Each number is 128 + 24 x the weight over its row's rms, rounded and kept within 0 to 255. Layers, rows and columns count from 0. The size above them is the row's rms in percent of the matrix's.

# layer 2 MLP down (transposed), 320x128, rms 0.144, rows 222-230, columns 0-127
size [102 107 114  97 113 100 100  96  96]
[[129  62  93 159  73 113 114 156 122 106 113 120  96 142 130 175 136 116 124 119 133 125 104 169  98 153 166 110  95 129 141 108 103 106 161 144 148 141 100 139 129 169 153 125 150 116 163  91 108 129 139 131 115 175 161 120 123 145 111 113  73 116 119 161  99  91 140 113 120 163 133 113 158 115 140 161  86 149 117 116 173 139 126 156  93  84 128 133 126 135 115 135 181 111  97 143 114 134 143 148 120 156  96  85 137 115  98 131  96 152  93 133 128 125 126 142 120 110 155 121 136 121  79 138 124 147 125 118]
 [111 122 109 115 169  98  93 108 112 155 105  59 118 132 101 149 141 147 102 146 142 128 116 102 134 126 114  82 128 120 182 157 111 122 111 117 115 142 150 165 122 161 131 119 146 107 122 116 146 146 112 101 124 118 191 147  92 132  90 157 127 148 120 126 133 116 124 130 125 160 114 126 159 148 109 133 166 157 139 167 150 140 122 140 121 136 125 125 151 152  90 125  97 137 152 116 128 103 124 100 132 125 120 124 104  94 103 181 106 136 127 136 179 167 123 109 128 141 126 182 120 190 113 138 160  80  86 109]
 [ 86 158 129  93 101 156 126 133 150 123 122 134 129 129 111 111 105 129 146  88 111 149 129 115 128 139 154 115 114 100  92 136 214 127 147 136 149 150 104 103 115 123 162 127 105 145 135 114 133 141 152 152 161 126 137 144 151 162 107 120 160 179 104 181 122 125  93 156 135 118 129 121 121  97 180 139 139 158 129  92 131 117  77 124 139 137  95 150 128 130 114 155  85 163 158 163 130 113 141 149 111 131 119 128 106 157  95 124 136 100 149 157 160  80 120 128 114  79 139 130 113  92 102 140 180 139 117 145]
 [122 106 133 161 138 143 159 147 176 152 107 145 111 114 120 111 104 123  97 150 117 188 113 143 126 126 115 161 123  96 131 120 132 117 167 157 103 148 135 107 154 107 136 132  71 152 133 158 103  95 118 105  99 166 127 128 113 132 120 151 132  99 136 136 144 116 145 134 103  51 129 109 141 149  79 153 101  83 110 111 115 107 126 119 122 110 149 161 140 125  95  85 148 113  91  98 153 105 133 147 118 141  96 128 139 135 125  85 152 127 124 146 105 116 151 168 100 147 128 143 140 137 103 127 113 191  78 144]
 [ 99 119 136 131 143  92  95 125 127 130 149 141 171 172 141 149 142 126 118 123 114  82 136 120 136 106 127  81 123 103 105 118 122 143 177 134 108 126 105 143 160 151 137 132 125  85  91 118 133 132 139 137  67 137 141 128 117 122 126 141  80 107 137 153 150 154  73 137 138 155 138 134 116 138 107 129 140 154 128 150 136 105 112 104 141 152  96 153 126 133 135 133 152 130 156 175 129 126  89 101 114 164  89 117 150 125 184  73 115 118 134 158 102  89  86 137  75 124 137 134 104 184 165 124 141 105 117 151]
 [149 131 142 154 131 167 123 111 129 116 132 139  88 133 150  85  86 127 109 104 141 130 106 107 109 112 136 104 112 111 166 127 144 124 160 155 143 158 125 141 115 133 114 146  94 123 163  96  79 112 128  90 142  80 115 152 135 132 102 107  66 136 114 177 139 115 107 105 101 144 100 121 150 138 127 109 178 112 151 114 141 112 185 124  92 145 108 134 106 148 108 163 125 105 125 133 136 132 138 180  90 147 174 135 122  95 111 156 144 105 122 135 115 108 149 114 164  85 123 108 118  92 134 139 141  85  85 115]
 [107 127 129 135 137 164 128 109 103 157 106 184  95 124 135 151 134 152  96  99 111 112 130 160 170 154 150 149 156 117  99 168 113 156 124 120 151 101 137  78 133 114 134 131 137 178 118 150 129  70 140 153 131 140 115 145 132 101 154 152 167 132 115 175 136 162  81 179 144 104 138 161 108 142 142 157 147 143 125  87 158 166 124 108 121 139 135 154  95 146 118 150 102 116 144 119 124 143 154 141 127 113 188 138 122 129  95 126 122 124 130 115 125 148 121 100 110 123  85 131 158 146 161 112 137 179 136 160]
 [139 134 137 141  96 141 126 104 120 102 111 116  94  74  67 177 166 130  96 150 103 150  90 117 140 151  78 145 147 130 131 148 172 133 130 151 119 121 148 119 165 133 114 139 145 126 101  90 146 147 123 127 147 142 127 135  97 117 112 162 113 159 118 134 110 105 127 144 142 151 189 101 123 149 113  96 128 140 136 144 127 148 128 138 123  91 101 130 118 138 147 168  89 152  99 103 152 108 117 145 117 135  93 162 133 135  65 167 127 166 108 148 139 172  89 124 145  97  80 146 126 136 127 113 130 108 159 132]
 [132 142 135 102 125 104 156 132 156 120  99 128 142 116 196 138 141 151 194 158 125 128 115 158 167 104 161  87 139 131 115 122  95  84 110 148 126 167 134 126 146 141 111 121 116 135 117 128  95 109 112 144 123 107 100 125 133  90 159 133 157 167 149 124 121 148 152 127 113 102  78 138 129 149  91 127  94 127 154 111 138 153 129 133 169 111 151 122 117 147 141 113 163 191 129 178 124 106 150 144 114 129  92 121  97 122 144 144 124 158 122 139 120 110 166 116 134 126 149 137  99 105 136 105  57 145 174 138]]
# layer 2 MLP gate, 320x128, rms 0.176, rows 223-230, columns 0-127
size [ 95 100 103 105  91  99  99  93]
[[105  86 120 110 106 107  98 128 104 111 161 170 144  95 102 123 129 149 144 156 108 103 111 147 112  97 132  94 132 100 117 148 160 176 135  92  79 127 101  96  85 118 115 110 142 126 131 149 138 132 150 129 145  98 147  95 114 148 164  96 124 121 112 135 138 140 158 139 109 135 151  92 103 120 129 142 165 136 180 164 124  87 125 103 125 160 131 102 134  96 153 157 106 170 125 138 137  78 130 102  74 128 127 102 117 112 111 142  87 153 157 138 149 163 142 156 123 126 136 163 106 123  73 130 146 132 133 149]
 [124 137 123  81 126 169 121 111 205  96 126 115 138 104 137 138 142 128 137 108 122 147 129 153 105 140 155 159 165 121 157  97 122 151  96  95 155 147 112 158 160 101 152 145 166 105 125 156 112 150 148 122 134 133 129 149 131 124 131  97 131 126 122 131 128 154 106 102 119 160 142 113  82  85 112 129 161 137 127  93 130 122  93 189 123 139 138  92  86  92 122 168  84 122 102 150  79 160 105 113 148 152 119 140 135 138  96 100 112 118 151 134 100 142 145 101 147  97 169 162 127 126 102 139 110 129 155 148]
 [131 138 154 119 169 149 117 140 164 133 112 139 121 180 133 118 140  78 149 134 140 120 107 119 169 119 158 115 149 146 133 138 136 106 164 164  84 116 151 104 100 146  88 136 156 131 119 114 145 122 118 104 109 161  85 102 137 115 134 123  89 172 123 125  79 157 130 160 117 105 110 119 112 152 119 138 189 142 130 108 110 115 177 126 103 109 118 155 172 148 168  85  98 116 119 128 127  99 144 124 162 137 156 145 124 136 101 136 170  72 153 112 114 126 150  94 126 136 130 139 161 116 178 145 145 118 106 125]
 [100 122 163 156 118 137 160 119 154 111 135 106 149 123 150 141 113  85 155 132 148 127 136 114 126 113  98 131 127 125 154 148 110  88 129 128 106 120 145 129 139 155 103 120 106 160 125 114 122 146  95 137 181 144  88 131 135  93 140 135 167 163 169 153 133  96 121 137 127 168 122 126 113 133 148 150 168 160 127 121 137 113 166  89 143 142 121 120 154 124 145  64 151 159 101 166 144 100 135 149  99 150 111 132 139 158 100 147 129 142 101 107 115 179 144 141 103 175 146  92 164 200  89 115 132 137 156 130]
 [138 178 147 159 167 142 119 152 114  98 132 155 126 132 124 106 101 150 130 108  96 118 121 170 105 135 134 103 123 103 141  80  59 129 150 119 128 156 105 132 104 120 141 119 107 149  99 129 129 124  91 145 135 114 133 135  74 116 159  90 148 117 134 120 128 140 101 173 120  88 130 176 122 149  94 147 106 127 113 119  97 104 156 150 113 130 148 147 137 160 133 155 108 125 180 129 146 146 117 124  79  68 115 121  97 140 146 112  98 131 120  94 145 110 121  68 132 142 142 154 130 155 128  98 136 121  88 103]
 [132 114 135  73  99 124 161 133 109 125  98 139 124 107 143 112 118  84 160 167 130 138 133 153 150 100  79 114  97 101 154 104 129 141 112 107 151 106  86 115 121 128 138 110 117 130 134 131 121 120 151 142 152  62 143 120 141 126 114 148 127 130  57 122 126 143 133 117 132 145  93 109 159 117 124 150 188 130 141 102 151 103 107 111 171 112 163 123  89 167 106 134 161 103 133 146 133 175 114 113 135  92 145 126 152 160  96 114 138 132 132 150  98 175 118 125 111  97 103 134 117 144 147 149 118 131  66 148]
 [127  81 129  99 114 122 115 148 112  71  87 136 132 119 124 145 114 149 175 134 120 113 106 124 141 162  84 110 138  72 143 137 135  92 113 157 140 122 108 133 126 116 124 118 131 187 138 149 132  82 135 132 126 153 100 143 131 147 140 144 128 114 100 101  69 137 130 176 110 185 145 119 115 165 155 134 150 148 116 156 163  93 135 118 103  99 138 123 108 149 151 150 109 174 129 150 112  94 116 143  83 104 159 148 139 127  73 120 134 172 142 111 151 124 124 132 134 126 108 135 134 139 151 139 186 143 126 139]
 [135 126  91  86 123 137 113 116  78 111 128  80 131 161 164 128 103 122 111 132 116  85 131 120 136 145 100 148 126 171 116 115 101 144 170 162 142 129  91 146 117 137 141  98 101 132 111  67 134  52 154 149 122 162 124 114 163 117 174 127 110 123 122 112 113 106 127 119 105 159 109 112 171 124 159 156 103  98 164 133 146 123 147 171 141 118 152 143 139 138 131 140 140 119 151 144 102 108 171 149 148 121 120 126 119 139 101 139 141 144 124 146 161 135 117 195 151  77 126 127 142 144 152 145 120 109 102 110]]
# layer 2 MLP up, 320x128, rms 0.169, rows 223-230, columns 0-127
size [104 111 102 118  98 107  95  96]
[[ 98 126 120  99 148  99 124 116 108 120 141 130 169 139 113  88 159 123 130 102 128 144 149 110 131 114 158 127 117 137 154 103 106 107 102 130 157 106 118 122  99 140 114 113 137 161 133 176 134 149 151 169 102 119 107 133 122 144 147 127 133 131 128 105 103 158 184 114 123 102 132 162  71 126 136 104 107 170 173 141 105 114 136  96 140 159 108 112  99 121 154 127 177 158 138 178 162 152 148  93 141 117 164 137  99  84 123 118 130  96 138 131  61 102  96 125 138 145 144 115 114  83  86 103 139 154 117 108]
 [ 91 139 172 129 159 109 137 103 164  87 109 121 138  98 147 119 119 149  83 172 152 138  91 140 114 123 157 113 126 161 119 122 152 158 147 128 118 143 125 132 108 122 110 162 118 144 140 171 131 143 144 148 158 138 106 129 134 116  69 133 192 164 113 150 179 120 166 151 171 115 144 150 130 135 112 107 107 113 135 145 106 170 149 140 137 140 103 147  98 146 129 147 144  90 106 142  95 106 120 106 121 115 113 103 144 132 124  77 158 119 153 144 138 112 116  88 171 123  97 176 150 165 147 144 108 138 115 118]
 [120 130 147 116 116 160 147 117 147 132 144 136  80 117 148 106 144 157 118 136 155 115 101  91 120 182 161 140 141 104  91 156 120 103 143 188 140 112  86 150 122 138 165 163 103 131 166 132 128 177 156 153 162 119 117 158 113 149 119 139 104 145 128  97 166 123 124 134  98 151 138  95 126 149 124 118 142  92  66  95 104 143 152 116 108 105 142 132 136 146 118 111 133 105 121 112 162 126  80 101 117  95 128 148 167 161 161 111 134 100 174 111 149 131 138 131  99 180 131 141 130 125 119 115 119  99  90 121]
 [151 159 140 107 150  97 152 102 107 113 149  99 159 168 111 114 180 161 133 129  98 147  96 150 148 125  91 106  73  98 141 113 143 135 176 140 105 147 102 119 177 123 149 110 138 135  53 140 107 120 114 136 120 135 103 127 104 132 118 135 103 106 116 132 130 125 134  99 141 143 114 136 105 153 105  85 126 157 139 105 118 113 121 174 136 184  78 127  93 108 105 137 120 112 157 132 124  93 110 150 139 165 106 129 117  98 118 141  95 119 121 114 106  91 142 149  90 107 135  82 147 151 136 112 137 128 109 103]
 [144 180 112 124 176 101 104  87 115  73 131 171  98 124 119 108 142 121 107 110 153 128 169 132 123 113 121 113 133 113 113 132  86 133 127 118 115 108 121 121 117 148  74 154 139 120 107 131 139 127 126  84 140 145 143  96 127 111  94 138 136 127 111 111 118 115 126 136  97 108 138 143 114 141 102 188  96  78 170 107 125  89 163 131 114 156 172 100 133 128 123 157 118 108 142 138 150 107 114 115 165  91  83 133 138 127  90 140 139 176 150 153 125  98 120 135 156 118 189 140 149 145 118 124 161 146 150 156]
 [106  68 119 136 136 109 131 127 122 154 113 114 147 123 156 127 133  84 179 116 127 129 105 166 126 119 157 116  88 143 146 167 168 160 129 129 112 151  91 160 164 129 118 102 150 145 139  95 109 124 125 138 125 173 153 149 130 142 157  98  81 125 191 147 155 151 125 115 134 143 147 119 107 122 159 127 111 113 120 137 133 134 153 124 105 138 156 121 128 109 152 164 131 162 158 100 171 129 110 177 153 112  96 149 126 140 137 146 174 169 145 111  91 105  74  93 131 134 133 144 136 163 139 155 127 126 167 140]
 [ 91 140 137 128 128 112 132 122 112  93 143 110 147 125 120 138 127 144 161 106 168 103 119 124 197 134 150 124 133 105 112 140 131  98 123  79 134  93 118 101 156 130 130 110 131 149 105  94 114 174 174 136 109 145 101 124 121 113 172  91 119 162 112 125 154 131 139 139 140 110 101 169 120 122  95 129  92 140  92 138 130 165 160 146 168 130 101 107 129 123 115 142 128 114 150 144 115 214 133 120 135 154 156 174 110 105 148 130 133 124 118 120 124 123 138 125 126  97 115 141 122 115 140  71 105 184 163 169]
 [114 129 122 128 111  80 147  74 180 186  91 107 139  99 156 151 135 108 126 147 110 130 104 122  92 120 121 177 178  82 127 121 167 119  79 108 114 172 108 116 116 114  93 128 143 139 142 139 178 173 126 106 130 105 148 131 137 112 134 123 153 117 127 132 117 145 137 102 123 127 126 136 159 181 140 137 132 143  92 101 100 108 104  99 118 127 114 150 126 123 132 123 160 144 154 124 140 123 177 116 128 145 138  75 175 127 138 129 119 133 111 117  95 101 173 102 122 127 140 149 123 150 147 142 106 173 143 114]]